Part of a small language model's weights.
Size: 12 layers, width 128, 2 heads of 64, vocabulary 8192, 4.37M parameters.
Architecture: RMSNorm before each block, rotary positions, biases on query, key and value, untied embeddings.
Training: 200M tokens, 6104 steps.
Each number is 128 + 24 x the weight over the matrix's rms, rounded and kept within 0 to 255. Layers, rows and columns count from 0. Numbers have three digits each.

# layer 3 MLP down (transposed), 320x128, rms 0.0996, rows 236-272, columns 0-127
152151124134127172122163152103097129112171082109118139148113130099164164168144142093136121121110175076164120126112115133149135145058138127153120136133131104112100157109141127151109133086132151144144154118148179106104154175122116142145145116124136123079113108130119075134146109159152142131124124131102151090162138084157098085073097129159108109089096159146121118147133133133159168143092
143134149138149126155091085171142116154184144145161174070090142107152119114137097157153131110097129120135133160108105148108156131163119152099168167121140133099153113153142143132125099100143107102077130133162114125151134132097146125156135094122124117123114115159131112153097116104142101131088120156104134062138177139108118140103123140149098108122185076119138105155135176109086133126101
137096127115116121116100146152157123124170112154206151077129106144156136087106116158113140129134132148134099133143139104158136155130149153134082110077103058127143149132097114115134099074105138104178123148139134097146153152072124121115174113085156121123106129110139105150136098158100135158140091121145126075121192128078112118125110148106145120156111084080088140131125122129140122123144
132134100144132126127124122138159122137135130162126138145100143079160108095129120087105085125131159144151122098128122180124115136131177111098132107088164164117125116137086105148098118129101158105145154152113176169146155142130110142068139090126148123124116125117129112165124125081155191128111094131114150106134110138112147119112136083097132098192167116120163115159138130129113124148156
109130105123104173146130108169112156142133137107123149106096129159085132176143138137124131123193163109134134141141151137124166123101172134145114099122135112157114162155137140101092085063106120116128138137161158148120124139169079120106103113125127160110122144158107161125129100144120113129122155147090142150151135158157126124172129055112119129150132102180101119149118134124154109144101
148167139128114119135138078150108116141139132132114094106120094106153124122151152131128112115145120140140112090132141146150157096141118093122174101102119156104103140092138164136129157153092111139124130121116102132085140128128131143126151161096160082093142114085194166163111081119102157119132140112163159130121123124074138081096115124145177153114141171109119146107164125135116165128105
130141197135176139171139112116107104093160139137112112090079137109140121110149153118155105091123141123050118121130165135102165128105117139107123137137121177135125170088124174125181084173130122121114099157119131121115112118121139119126149164100119108133134143137151159147127124131139118103136117146147155128164121102141112127110137133139103131152139089132118119137132148146136092134112
099132134092163100135086127137124122091189133118089079101140089134119130102110110125153126093134167106152102129118147139180118143042112091085120140124109118135130091103148066129126098138118137124140102155069123102126118130123139110125115127121113120104169114102127116147133124169102169123165136129127142119158113150109149134122137163150127121144096112141103102088154182191107096124098
146138141114126152104114170129084141116128154075100100092109157180117123121168135142149097124094096140127116162135159110129126090108141146135161136148124054176116147139134189133108139126131118119136134135145142177136106112108099151137112130100145164123092124101133113144150144156124106121113095148144105143126118111059181108110169100127150134130107093141122095149127121116106129087091
136112088144154119143198086112116114124112131112161105151077113134121098137115100114142106140115155199081139119159122102135130147136135115140108151107102141120158125136099118129120078122100167117130120117146131146169128184100127114090152109158155152142097106128156143148095171121174100121118140104145139149097127152196084145154104117129142106157125124127133152086140110176168137124130
133133082074116114140115116080090139122126120143127101087091139153120139156093120123116125135163115074106095122147139088129105119118087137161122146144103103108136145132141064133137145142135134126132137115098098136120128169116150112128122111122142121123151100150117139129132113136115130116092127118106106152051095136128128128114111130125102088099124145129130123105121114141119136098112
157122128140136064159131111099145170156108157130100102141134116131092120153165114153134121105151154122102146148115107092120136118133133127109112176118064125099130147138132106116153119135165125094070105086148108130123101127115141130106121138149123146104123145139091093136132113133095144142125139150098119137099136179115105185146101115171153106151143099095145137143136094143140170145114
172118141129146133107143125137127122111114100169157151100100148132191150112098114129140145119159108122148136156124099061094158138140138153145144128127133062153121122121174117164106099104156115160105120148160099115142134106118115137147169146106132150154156147132168129105122127157152142142103118157132147080122117174195120132161125131141124103151112096101170135111088101105105146078154
120130122110127116165156098141141143091099122122145157070133161142132117129123135163148131068143119144119084134103120099129142094149145144100160121111110124118096104161136164126099170141146105129131124149135096125100148155147168095105124144126154129107144114156153142129165116133130128133133118171157094119129163131069117107165158171147124097121152124166121123126114168110127127126091
119147104142139107139135149174104120164165114143138128114110179103103126137088154133109120115145100129088121158133118131128159113135106147160103119111095126148138148168119112119130155102132114082083132141166154129071125151144102127157087100090158140110141152068161111112095135157138103128109118157156087082115107129083173093117103064167149099096127107142161100112141124140083115149095
101123127110160125159167093127131134130125135145140150132086146168119128103169068175146175193105157174124119124122124170141148114134124119161141131181122155106125110123164126168125131112114117126099126106114138123131147074128114114138095177097141104109147129138134156123166117112181127125126095135125082136094145140076131135148115127152106090160086112125115139143142159134125153138118
127142120112159124111179126118104154147131121150134157103153099134128160109056115137126138132125098140122135152164130101143104158156117123124068107128117092148113107126164048147115151146125127119128141138171137116123138115114119115124128164129128158128108126153118128120174118159139132146163077141146144126061121084117101109162117128111140142164108156127122113116074128142097143146126
116147068101168150183145145142140121131130096097107134124149140141123106108068135160103118087109150107128093134183133156119126153144101128131154081135107166147121125100116111126107147134142141152100137153151162131127097090132129125097143104151136136133127093144121112169128119144097137092101137110134144094093135141121126151171163160113143130086158067111089072109132145076127122131116
175195138125170111152135108070142164137118125144103158155126106124121142096112124139155143148074128160095106140155090167133135132140130129146101109094158105150143121133108145103168155117115118155149129139125135122131114110161123118109145105112170144096095127115117140168144146085075119118117136101164126162114083130093129141141113076122113108146091120131112155133115142138154126121156
115133127119120081146128103151153109129151140135195144110136102144166107129126154115092144130139150119148133127096133101152119118170141174112142147097142054131162114137155110115119136143127158106136117098169122094119094147096112135118104085143158131137101131155091127142116152129123120101113104129125140128069124133103125142132134130135105119143136082107127128199123126116149142113089
113098140114112090135144133133143092110102120124084145161118119121145174157158134143117092125114131094147132130141167100150103132202145183137149149145116127147145116115112113140136124158144150120173091125118112110170101102126098136121110142105122204119143150102179161149130131110117106125125146123114150153064149131128126133116155096129105165174129126149100145142132136133132105098135
131171113119119109087122120153128128175144128115125124154123135155113111133171176161119114119120125134089143172171120164126134126108125137132142124151092109119161146144139151159145151133134146104133134097116102149145099152117115127176109113135101141103160147126163118121118137106070148090108153084137121140163171123118126098141112143159131087162100096096085086131102165111129106164125
108182156128153121114113115123148108162135148128093134149120137129138126112144163119148182140108142120141145111133131078141098097131129123075118127115097171122077149094083131121151142139132103049121119111128125083150142126140136077100157136124130109108137083069153148116115138149132113179146144131109132151159147141109141126121109129108111147148137150178151169118119142131120154124115
136128175087120156160146216117128167129100148136125132120129143098160123127159169144114169144118111159164108131153134156115117129148141118141121134100124174153123119148134163174173158169138113109108127131102120142139122119130135118105132114122170111150155109115136127103148144098155145121103082124147109146168145137124158111147147098120100122164155149098153149167121109118132090130112
102116118080128158125102086153117159163113100128117150132115136136132125125110144116143173218149107095085149151139146064151146091167116142174152148099124168116154111182111120126073155137141132115131128131130138119108115101109115128127155133079158129157152152075133123165165114157162097152088133151096146122127149143064088120145134099116120117157121094133128133134156154163191129097154
119098117153140108115160106139127117118143129146122154116118116201164091124128127043097135116148149107121118120139103112114138133167081118165131162116124078097114111193100103113132113137054133116174129137140123120128095148135135125120132134136123130137146105130134108107122125121092132145140137177131138081119128127158135111140154110106105130092134139121159071120137150121082135109131
136115164128132099136139140115166125152139130075120165120124132140152128147118077122077149095149101100115136101146107127111138149139139153095089095123170071123126156119130135118132098089176120163098180120116127132100162140138163112108172107178125086138154120115130107130139146124132135143092118124163150126132121164153154168133113142132137158088081109159128140109153115083125121150181
143126174130098128086085124123117134128160135110130162128123090119124125127126149132111102177121119098130136169107114116142127118101132112153126127135163090131115111142163094091135123161136125119120094117116131143141132141109116113096082115100159112102119093114143101165099156140119106129131103139103114194163129118111126125183120117124150130138139117082150194099124110186120112147098
097115111129143112129156125126113111125072101123098110152104112150157087148163112106090101152156157119096107138179142088132127130157112110140142144117152105136137134116132148170137096138146097153157143128110148104130138168129148088099130168092153114119135085102143153120111157146143147115151127120137170161129159090106149105131126072139080159152115126155155117127133156143111087143147
094122132109128146177122082080133136055088145166094162144150092118122129112144113154138104145153146150116124138146173121139134174139118118148156095129121204132122150107124160098146149121100161084138111170153127141127089122126134130120132171135178138108134134086103160119142081110140153069128099109178077129101109131061141146141167119125087151129127118139128107129144167095102123114129
149125120134152156092141109135138120102148129148114148129102104117123142178090133110129125172151145122127142091120124131149111148181144133114128118098123160126102109128128090131152123139119105109145150159128143109150081108118165134118130116169104128120132147160110142166133136144091124094126158143164087102130153134108081156121096156128094133095166133100102111124151131132138114090168
146117130153110123131137187131081089165098151108127149143119158145130116145110161162115139110138109126111118148125157136117122175146139160146134163147135134117169166157137129155149159157127095061113108111169133132133108126155162148153162137135129159155097143154120117112147163106135160113122119109093116151116126129137127156159142107116105131111093125118090083170101130127141135152097
094134118128123101116127084115145112143178139129125124124115137133141105146129153170162129119134131082124105083133096147117149110106092152107123145128090156154142126133102090125144136126164153136102144112113146149151141127138124101139108121114126087095148111165095137107103125122096106084130129130146135114069093135140125072148093110173116129116120113096122154161072132141152162132087
104105159157113105124129125129156136116104130148123146154104097129132125173115118143156123166115147110161116158109153099135150163095101157110132110153157077108113109143146085146147135137116147161113117160130132130144151124174144112134148095146102110102136097122097125127141081128121131173116092138123097152072135133104119132130144088155144112060127138115175107121085160177131140106146
153126109130132112130116131127091213086175102161106169133077118136131174150137181129103129097142108106111143139130069086135171115112130115151158104106139131099105135107129126114154094127151075119149105132088147122106128172142120155145158121131156116147146128133168136145126158155137081153120170116121131142124146133156100142129131092125109137138123132110149137145116094147112090099101
142138070133142159125127081097117107132147154113158138133141143169109117160063122163113139130152106123159132139121123133100192156198133138144129109127116048107147138120182119098169129075131138121109145135114096094105141122110142082116122155114117151097145122142157091133167156142140116125094131143155130113091117110109129135127118112123113119120127125129108099128136074123120113111080
139152120180152149151168134120132125119226127116137149116110140148142093121134128132114127111132140101119151129159131122098130087106134104175085141118120172122093116185138100136118132143137119157114132166147093154154175154110139130134099172103100115116117116114160158092139068113105109136140138134108142117122100116116141101154125059120158127086133117127128180142101100098122150147079
# layer 3 MLP gate, 320x128, rms 0.111, rows 237-272, columns 0-127
136140091130134108119152109122098144185092133097131155143104066152114079156109168111072140119114117128156147152146111185145136090120102132120168153149156073072132133076139121131101143154153114106102181041152136145118201145149160135101156125153116151083130120153130156151102152139168138097127140133128092139105119098127137132179163129101156117148123116120131114083084118170147112106149
115122161116119125129107132177138145127089136119116159147080090087125112140089136138128042109119169101165135097136140149142102118146137142082114195149149089177095147100100112104131078104119135081129140092172148097129127132147161100150130120096139113098181136118107096113134123105135135149145114137144130103146167152125136130140109160092126097109141162079159132092114138118072201139126
113117097097100136179093124176151095141126145106109117123141110118090087166144124120085035128149147152151127132103064114100152176145145146089128118133156129124128108094109153107127127144117189089141137109116119120123112121126155116098118111129130138133117118144108144139138118155138133117105144122119123151091150140121123152088146137123115156181138165152145109110154131117124137135109
145152106122144143127141085128143157143116117094109163125102118136131126181129168137135126134136147140144123151140137154104130129143131151122129110154136128187115134139116157158063110073107152144116111124181129132140143099167125117100143111160123161136061140140102154116136162128128122130116127174145122140128154119135146140157155077111177126122131117211151141121102168088138120150097
148149102142150099165130134094092176129100159130124164069107142134143170119079138099117135109120120144112138099130170119134137189124139139137124147065083087114155122165142165098135119092114138134132109133149134122119088119134112115124132117138103098124140173173120175191153139117113125105106154142133170149136126105128139148156155189131105104114138090123126111123160119116128118087092
166089149107143166139154113123137137121109143104159059108102112123108165163171088090138113149175112076151130136132083125121127147112144154100079126114158113116168111118131087122130139129112159131159107144147092147139090119156131160107131101104101138138105131084107105163124186158093087111123150078106154139130134119129103160139132170158117135141080177109120166106135103098114168110138
105121170124188103126116149139115167123113125123118148122120141149140099168139102142126109148131122180085170111140111114133063175120134132079155145137095100100149110134130176147133152111120123145157152128104098109152104130164147068102135091157105082073154107103146150113176133130128142118133105160175105120132125092130171114142138141126098080120142129100150116138139149098122134111091
129103123156124129131170133140122148099140132133137103152166089116108099109084085150130133121138104093172151156127099126137169132141117143137100115100140119094134125102102131210145103125155111132142098082118096111112187109168155114115137100152119068095142130116120130118103105103119127172148118131111126122152132125141110154126066110142107124141104151151148075133126081148146121173124
101137136146087058128107183130142159128144167097129165145186123100108134126161178133133130140101134061141126130119112119118150135079133119089144169115163111123158113124134105156109166125130095134093094080122157110134115087101155150143107118159112097108172076141127107140136137122120177133171110167117102119156095155122124093099122136147130107116118118126154057154126102092108133115129
107141194133121125137127152141119136121087119094139140133116144101129094109133124135132138136110151150114095139098146157174123153167163057099105139112125103131113117159120126127168110103138145140113120149182140148122153141128104110127137126102128168143121118129146143151142157087090157089148186061156122135125121158122135128155138147155139123151127125121145144094119156099109142118111
108138126133130121127111136176136145134161135138160131117137137148132150106143138183083132142144122132110150142114107095115164160129138157081117135111139082131157109171130116144174110080150128102073114128139151116136179103153150079169104107130094083140115141162101150107159134103111144121143090119155173194114140143102102163104127118111123129178106099155132112162158119095139111176113
147132101127089115102147112102159150113165167149089105142159112128105167108145174082131123130097096117154117172096168146141172091112106105145147129123144143160152166120096124153119121141119100134111135142145153144126134145130166142143130108135075147123132119145082162164141135091186097107158133140146108161158140125117109178108092135140146153134120116141129180094100129138148126124130
074167135118116155117130104108147119163141144123139097092115115126118127135136163097156128085155156145133137143176144095131147084142117137082117095118135131129097123157101147109140143146143178115107112159095111174133134133146133138089150132101106124114121135119152170121125101092153147142129148146103146132139168124147101130130158152110079141148147150145161146137122121147127129117125
120139136105155122123135121127133113115125102143111161084118058147134144121148125097134109118136132116126091093114145090200106134064133101122150163174118123101104114130154126160115139124095173151116067111094144164157117136122103117159194127148103112137170101129092103122164139079136170124118153111078129173133135137176078081135171166107146117075127119127122133099079128136127206082139
129120128098093132148160119142130170153109167116139144151106166100114139168131066147135135135110135136108118127096091144110138133135138116143138159102109115156111102103132150093110130125105106101112146137174131144146135146154108157064135120112112111094146112115151128113174098118100147137117135160086130178140140137143080113107154127102159106164085125106106119149118119112156150137174
132087143095136163097149115135130174146151136112155161127112131137129121111130144134126094151137146161111133126113121085116139141138139116135139125133083115177139139170120096085104149156135137073084112123126151117102152117146088145141138112110122150103112130132174122114135140154154077147101149106106144094056117135133125126129167145122152158155106171150146111122146130132137114165124
101090161085128127075106117124086134115108167127173141141139082117133134120110143168131122157193138159102140143133140133100121162104094134112139140111094129158120164146160134088145108133145134108134108105171106125153110118141110139136155165137105130117140098144183136153108152092077103137147116102155155159097160141120121111131147149127103133148137162119094160153127135163147154122139
112124071140136126173142110185164123138127104147133116147137145117116138137087143067120125090164149103120128101123144116132150167139105138144060127165124120142136121115135115152138109148111155104097121119152137136123170109131103127148116111135113121190083116094150118156164125148155123105097155140101145153112127125096115128130168168133147168099136162145115126108119122143104098121106
096114109149124127122121141108148139140136145091117101117160125145145100133110136132138154165120139131179151149145125106144112079129123127095149117125108144151139184144140142121140188155124107135162133117134155069109081137126129137118111135162120115144127116170131125127171135115125142091150091126139112091167115104092127142118119127118154121134121103134133108117127158101098101129174
145119100106121137162174122149140078094105099102145126140134090108120136123128094164121132150102105139117150133124139111160108124117122142114048194155099127137138097100147117116171131136119104166139117144120142114113134111106149119113135116105130166158115094120156103142139120118102121128128132111134151142119103154112128092166146131152075141142116110123103089107166120137172126123120
071094127137102097149087123135128122134101111144134140096123087124124101118110128107133082112150107113125150157153133111144063134139117129143169169121131111103123156116137129137087136141133101111119130090160112096099145120156157119110146148112088115105170077146116103181116140109121118100110124110120127113119133118136115142150128131133094121110115139135143103095127103142088174113161
080167124111125154133150174129095135127136139134109118115108098157112136128072110133098154107124111143068141094083107093153067109118121106147149161079100125134157124094098152090094101137105105161164119102120120127125103112141126101101154139119148155121113121144117115079165174163126101159169140172143105120122132101108118112114104109083161100143115132182137061099153136131137137105127
114153129154113121140112185091105144158150116140163132123118133161096166128121127141135137142151111092185173144136099127060106126110102130072130148112110108134140115126112135094108143127158142101126141144118134150147131093135147155095137135165112129106141158130111092150155128125126163109080144109117173129141165199114126117119167113154110136135148122124155125109092116193123090140129
144108127085118144069136134106059108186141130084144110116138133144122147105138130123134091129161080106128112134153114120133127122130124120128143103109122116127149180152172197099142177074122135064145174131125098129105163114163153122125134129107114134083133128049143109167141130138126093117113157113114121139132159120120084177144102143147091133083107123134119150162138118147161095113142
123123098143166073136103105105099122107128168104117134130128108132140136124115136151091134149140094157176164153089138133150114149154167156091109110117068094138116109149148133122149101100101158102139152127113066098103154146111091071154108139196146137113152166145136155164137114132107115147081132119084107138119118080131134110187129095130129092161134135132156140124131111123151134167149
140115150147124125099155149111125119127096172113154136134125120146132168167148125117112143155124161122132173153115154129146087104136109145088075150115146105146144146116134136133100070088123142146103140124141153109138121123136135119106168145197137082156128178111102157163113130146148154133112096138136102159121175119120133118132116122103167129152102106152132069167153129129101126107140
147133131128099106104137131101129154149097158126112121136154097124135096074125146105094116162119163119141175133104054147108141157135152191154106122131104095129115120106155117116119154159119123107130090107125117137114111167155114127128100135089131142129121080162113109148132123083106079102123110126136129106125102092114126128165134150139127121137163107107178130126157105123113179126118
116130088121109112108180134126135080136132128155130151128129092157155111176137119068123119115173154128143129122136105118129152118146106119140123112144111122113101138146107128139117134132138148083140168121142140092132127158135125087144130115122100112076068125109149122100111147170114123132174118115102139160139165118117150099121140129155120131129132136126117086096129098173092127102137
158079129146166118132105159111130144114157099092123123136105115082125108127095135146110100143094145124169154139103119119149130147137114140078105116095127101078115162117134129167127095142116096116118171048135201115134138147113097146133135145143114087094097116133142085134160105101119120167146117151128118107118113120147073166177110156103134115117158094113169097106117066081130136105128
107124107145125101099148108109142097144153109170124141132110144111143130112102171092107149172113097109157156130143123165125135099136154115110133139125142106167102147138134123099129119113150084077105126148118090119132118117106136155159118166136123149114157113105143139170134162128133113128129143149129142082126117155106083108125153125121098165099114115116128131151134166123120124108121
121153110106150136127124109180168164115128084129156090102116096087082124161107096139118117103138130115114091082137118091133109161112140132072129108117133093112160123112119163075124128095126135119122111131101127114124092090097114150118154102134107118083114144116119121138149126130139160156153183147144119115123167111104141132120154143129155109125127091129151119122165148111115145119129
137129137109105138101125105117130116120131123105090131132114118165129161168134140112113142083136146098143113114095153124115128132166072092150097121127151126101150072174126116110117120123124138065149105133144126114134178133131136104135086118140136122146103095131060154127145141136128136158109134117137128169122119146106130139111112127149089187167105184083093129127124099135107113107130
085129128117096115128152147100170140140095156140143169117156106139147101114134107164138080122107147114098154144135155108092114142137114108123084098140150156159128118141087103114120146168131123167126130149133128151144131114126162134118124098146082139119155114156117150142122110137129125132144104106116098099131132124090130124116128102150103149182083137144141098085135123157157121132145
134078117104157146173186154136089200076138117112133152119088083116133177153110130134152101142157133133122147111159085076119168117093133134136154167142146137156151160101140119120120090162142103151135074126135165156145154129128096112150142120153148112151163155142164115119138156147132126101119126167106115083122141136099112145125135128131115113126132105136140116117091095135110135157144
131122092108182155111125103139202105115158138168122136130063115129115077109126171083133159133133138150129114134123132091146136104101077136083085124126120123101132140163111125134139094103155134092138165105105121132154112165115142131123154135166102131098120109123125135157114136162130133147084123134087168153133122112126156101143114126099119140124139117139187150115144126171081155154148
109128123138124108108100077156117112098126164084116112120123122094158121130094143106099143083110114126112149133138166160164149144138125106119132142111162086135169122174110143151113140151135157112137137113159105119089079120121145133143180069171153141137136103143122135136121125133161147119131129132110134098185135123089098116173135172100135125113086104082122131097106123127119094151108
# layer 3 MLP up, 320x128, rms 0.104, rows 237-272, columns 0-127
118134125174167065133074153141125096124106125125098117143173161158128136130133125110116113150150164160109084137137165169111093157195150155130137117127135115137087120149164133136125114181090137104164091117126110105131075137123147122135108160114110113135133089115103114145147095095105154126152111092106110118117136168146148107114104132147074144152119132126175145128170117117143148152157
159152141129134170150110103143132136110165100115110108149136153120107122092095093113126119114135132127095085072043144152139118147110149114097108153109104092117104084111150114133134163131094134172112111147151147135126103147120102155117084177146099093131124099130138148100102149124124136127134150089158109213154129101121148159149124143115109137171130136170155173116124126085164138111120
137152148115124121103134151132126135120131112121115086118135119139121099085119131116118144118107136105119121104118169113159155133169192167116138118081109106116121109099130094158125128145140127115134204125136118117128130186105184116096099126132148173138125086168110129139133120085145144095132133082091133124111149127120111127148149152100150109117123105143110166131074137076120122053153
131115133147121096129150160156151171115094129119159114135128133105104084103128134129090128153128139146091162139158119105148104163168110141092161133131113123116178164129115135135138158170150110130121150147157129122146166137118175142098171091138130105153122118128126118151131157112100144131144140182164099069105175134084140092141168176140127137146096111112128110127130159121092111091161
120154115117127131150109085140132163143143146084126165097150126072140137110113120104133167126112131106137117109151105167149134119141174117158114120052140106091152165139131113122162136104143171155143131127147093134172105179123157147124140110143089118132148106152124171121095128109071125106150129137118092102126150111074115125180122135121144079152153086130113154110131102139096091124123
165107154150143167086131111138141172104131135130110110121128094142121131126126109093086130090181152108108174164165142118143124128128160149142076109143120105096172069131111121141098093135126134150147125130123090120122119159129158158129169080129121126130113117125121166080135139106108125114110133101134118126114105149107104132158138089096101119109120111115167149103107100093118114121198
098130093152122168152102113107100114127147103108054115117097157095102117170169111128134131146159168106120084151104132113149115135096136147104148124091123110099063131099134121146155154136172175146148145177152147162145121179110081127100130130123144090095175106169156093088152120135097122143142111083129130102120121147093134157116147123091136109103119131157115149130163136107131112152132
098158086146115119124063097148113139117119088146121135101129148116096124144146162139138084110104142121096112130136124125106126144121188093092121122163151126126071105098141130124179108107102125100106137123092133154133128143150130120102099145111135118125120125125099137141083162150136090165090118133117127088139155107149108141115150126140096093115078152099133187134094171158147199123120
175123117068117136116153137203152119101138114137136149125159141086147101104085130112135140142099121114096092129117096128168165087123155085144140127125101117138095146144114109141113132184155109132143128074097173124138114107115107127074107129125133110123126114113105083134158138113107149145151090107071114146156141153085153137127122111114162116114154156122086111155099137099105165158127
139108133091140085096128088119109167115139142120118156115121122115144120158147170143139122109163149081143114120117119149085147083125090166128140127133105135090135135141112106124126117147159116096115099103110159142109116156109147119144122117158103113128130088143180088144108125125134080110136103136122149145112095109141110146122099116121115088126126112135144155139138085151118084125104
127112165145141150116119100137134198124128140103138064143111143126075115164126092152137122106126134116102158112072120145119116135140117120115140151102114131086097142104154109126122143136139087123112070135149117107114107095103093168087159142134133116173086202120151162136119109148114124110128105124107143132085141144108157164112148126124184148131144156121120114108139130114141118116108
123138110127133140125082142148124126125122092152124104137129154102125088171142093148164123179127107138072118149208126159130078136129150160116142127172150126081127150121109125076139149128114230101139140112095112142136106175175157132109148127097137124115131106127110083123140111137124149101148129138097122124071128119125121140106113103147116114099139145105116111156158141101125121154135
150125137109131124147101125130159210096108111150131119129143121093112136097128107101136115099111126128181155155150135127101084107132118095128109144080131135158166126136124129117104154148170126118145115136111106121116133098113163143135105163134108112126129117119114123138133152127122119140134130120189137128148134102121128104107099149140150158126109105143100121113118127125110087083169
128126107111126147120141123081113140148110114123155154083144070107130128101119102140110105103157167228128150105138100104102132151098098140099181140130116117112113108123139152146070088177145167106134152100102127075138151124106112135088155126154135113150140082147126123152172147143141170142089134081128152156120169119121135121169153173097113124137120130168092113111074130083128132144173
121120126115132131144132113141144141142173120116121138122068133132107173119134100120148147087095122123096095142095141141148104139099166130130146133120079117139173109112113129115096104184147125171086148115101051110162131189096137151122111131111167139136106120085126131135135166080158121114137149124116140142116178134108078109134147117142150175136113138092133147126134130100143111086165
133162147162142118113191186158083118128103125159121152132155131104113111138138162140152141122115119100103122143145122120140124135119126106102117146140137123141109119136117130150163149160173127142139124156152133121090147113125133109120086129187112126166112134089103134115128117103136157107161105133136132122119138149128084131100109105087152148160135111149051165102107140129118146077124
156138105141104165108130116175082084175136141118114093122142115089159129155098153171163082079119132103143134139120098116123143093115118126161114099088111119149099152163091151129134125121129104132158116142110106135127102122093084139112105168121078115120123134107117108086119133143113119143141108100124139149130111119143137186084105104083162102133163140119092134150093129152113148143113
146121119137111105132118124153145144132121121156170113140132169110133122127128161129102109156141154113125093109141147209138155091136109147138110107112157126131139120139132099136147184123170126098125110134124148143162187161126113153087116133106116123119160079108118106182087154130134139132142135112133145135157124218089085119145123102141136148125138154128123112152092104106118116142143
102097138135153143120126141099155141135144163117132102157116115101149109132199142114103101098099148094135122164110108134130141110096144145131107090125134119120150119153094112141109137128137125113120121126129163136121072116129153128165143101148124123139101147123132142096111055145078145128148137083142163155111120129150132155124155113151095108133130171158114128152140115139117123131122
106126108148140130150167132107149089075132115186132146148146114141137094185125122119126121103113128124110125130090167143124113141137153145162101136111096098110118149092136190095109151135152144185164136142155140137124110108116123092111141141164085135163092133139142114163120161112069110126084131139130103130128168138134108119121119104159121127107110117133122084126145123126176128124122
103148143109116141114130072128079118169134133086117113113144120089135118109132139145111096075133122117127130089143151134165144112130151125116111093156118087123118085148149099130134085155135140103126142125119111117143138177088136098114147136143152116137114132116137078140139162160111135132138164114110126150143121122158157103115130162152147123136118119130077086115082106171124141176127
137095145128167140126121161118117153135104108121126145066148097108090186114101138125127177105108148148149145108133154099116146090098112123126100108103125126134158115104079112101124157160102157115119157121124124121107154120095159090109123139120173108123156101172155083152149143140160164129141126133147106082150154140082128163083095109071158128145093106140128140113123101106142100110139
079111134119083109151118125140106114170154120127130124168135168173159136148112141148069113135124130121143132125125144101120135131123135102073141099143141127158150146093149120137138148138145126127065076143089161141114143100153136099139151128115116133138154110135138139128147097103128154124139109092127163113151135124172094127096139127144082171091115070147156145119126087130160112147104
124134175120101187119127122101147135142153164146105133110101097068111120107151189123138102099164085132156118154101166116139172138126134115113107100117083117151112154133138140140151148078131110122110123144138137131142174126135134151086144141121128154122116122076102147140152101137133138153152189096094083165088143130161160177120133138129111177115148175089131154096148122162100111147134
138128150095148136092152108145176092130103144125105147121130098131099133156123146070138123123101122174114099147104154154124169129125123111095112152131113145114130137130135120118091136138196126142115121155144146093158120102125105171098144158128080141154120119099153161111129152135132133112100172121119188132088134163108113102183125144110142145141118114088114150136123132164103132087074
123116164130139122103130125109150173135105130070115184099146089144150116116125140133115130096087096135112170117121125109127117136118167125093134069136129090137080152115104100197132132136120098140129142128107120108136165135169116139142140128139114080154123130116144126124123104143060119159115090150162106121111086158152148156118121162189104156139130115161112137117133120151126160080164
065125114122157106157126170143129144137119145106151114116070139140088121142112126138101104103152157140117129169102138147116124133148140148122158102150146145131123143114102156117138115126143164115124149189121102085104136133167110119153140100110086138109123164117102183097147151144112143123111139130106150111124131134127129141121148154122127160104131124113102066130116162105084114115136
117154149124115099127122136161110116121112117106139125114096117166127130141113141146115073115138108172152151128178162097095118154139120173110114115091155100107166150153156147114135186146173119114117115165116146131115136137129099150104138093131129076127121140097116106110159123111157120153135099117181125112085142104143123128122154160119135144144123117164090124123091079120088108125087
151134132156158109144135150098142139126171119125114129129118094130162119113135161089137120130125133158146113131095076145126103151096117122094066066162115130122150177116057081124117092176133104124108129116139155109126158172101127173140172142117083185102097136144174102165127137093112137111182168086080119121113119072132120102125139112166112113165151133096117119160132123154126135139133
128091125113137097144087072143150118159118111120126138116130151118144107105152111127121124151083111135115155098115161098118086182154134115135104120110084138121116122166113147112150106147086131104124160138112087127172121093115135166141110118136153133100109115143130158136147115139146126148149137145122110144097134129109121127121138142123113161121136131114118168113159128090117090120110
159077111130171124099110139165131100162106170123146165157140135150135151124118117145111109149140113153117170117128139121084112138132105124145115103172140165105152155120160109138142143110080123107129115131160125113100127096146150131175169144121095095126105158079102129143139079128156134148140066122144129116117109169139117138129105109135114135097114159139159082142127114125121163118155
091123058164137122162149161140077143081153125150136111130143171075135125141122150094105143131129093145165094137095099108176118130133106119149132148139130123164145133111108089138108122160121157135127140111171125112117128123129149127144098111113155100146114127127150115107147138138134159096109137129128118123109124133130108150135128132150151128161162124149125131120124172149159076141156
148099158123133138152126121134100137102179134129126154142137075115114149115102112107089136145126123142115101106124108108133112136135125112139130110126148095100134083143118106120132134164140156111097125123166084131136139105151101147129109181102153143137156201111133165178170136072108099082132135109152104150104128130159141181131145127127117130117097158142126121123113135137121115063127
079134123174174143164127126112127108136093111155159107112122140145103086102087083180118135139131111118142114077103144130114114099138159119073139105105103069129119101115133119130137126090141135138134115111132130119082089163154135121133093141117165138117148142149114127133141143149150105081134135141119111123111128125116160130126150112148097116169151142144169091126114177072171125112104
129179122123099120123097223134153162116157165185100136151161162100095146120120159104111163140089140129138136108144153165119136114128100105139118144096107147118129130113139117165139156139151117124124107136147106122121123113082182124148084158170101125172110100120162157102130113109123133136117161134127122125120132181151159106136153131150111126143085111110126129157136159121107098091107
111148134131150135135176136178081143168183101137152149151150124114119128119123139135108122096150113122137098128146069087105148150131112092138154123082118141180140085132166165160101116162165140145118151114141098149111146133062144097073103147148133130147123123090146101139153143140096129112129144119137149185100136140139094165136152130143175118125103109118144102136092119092100124154124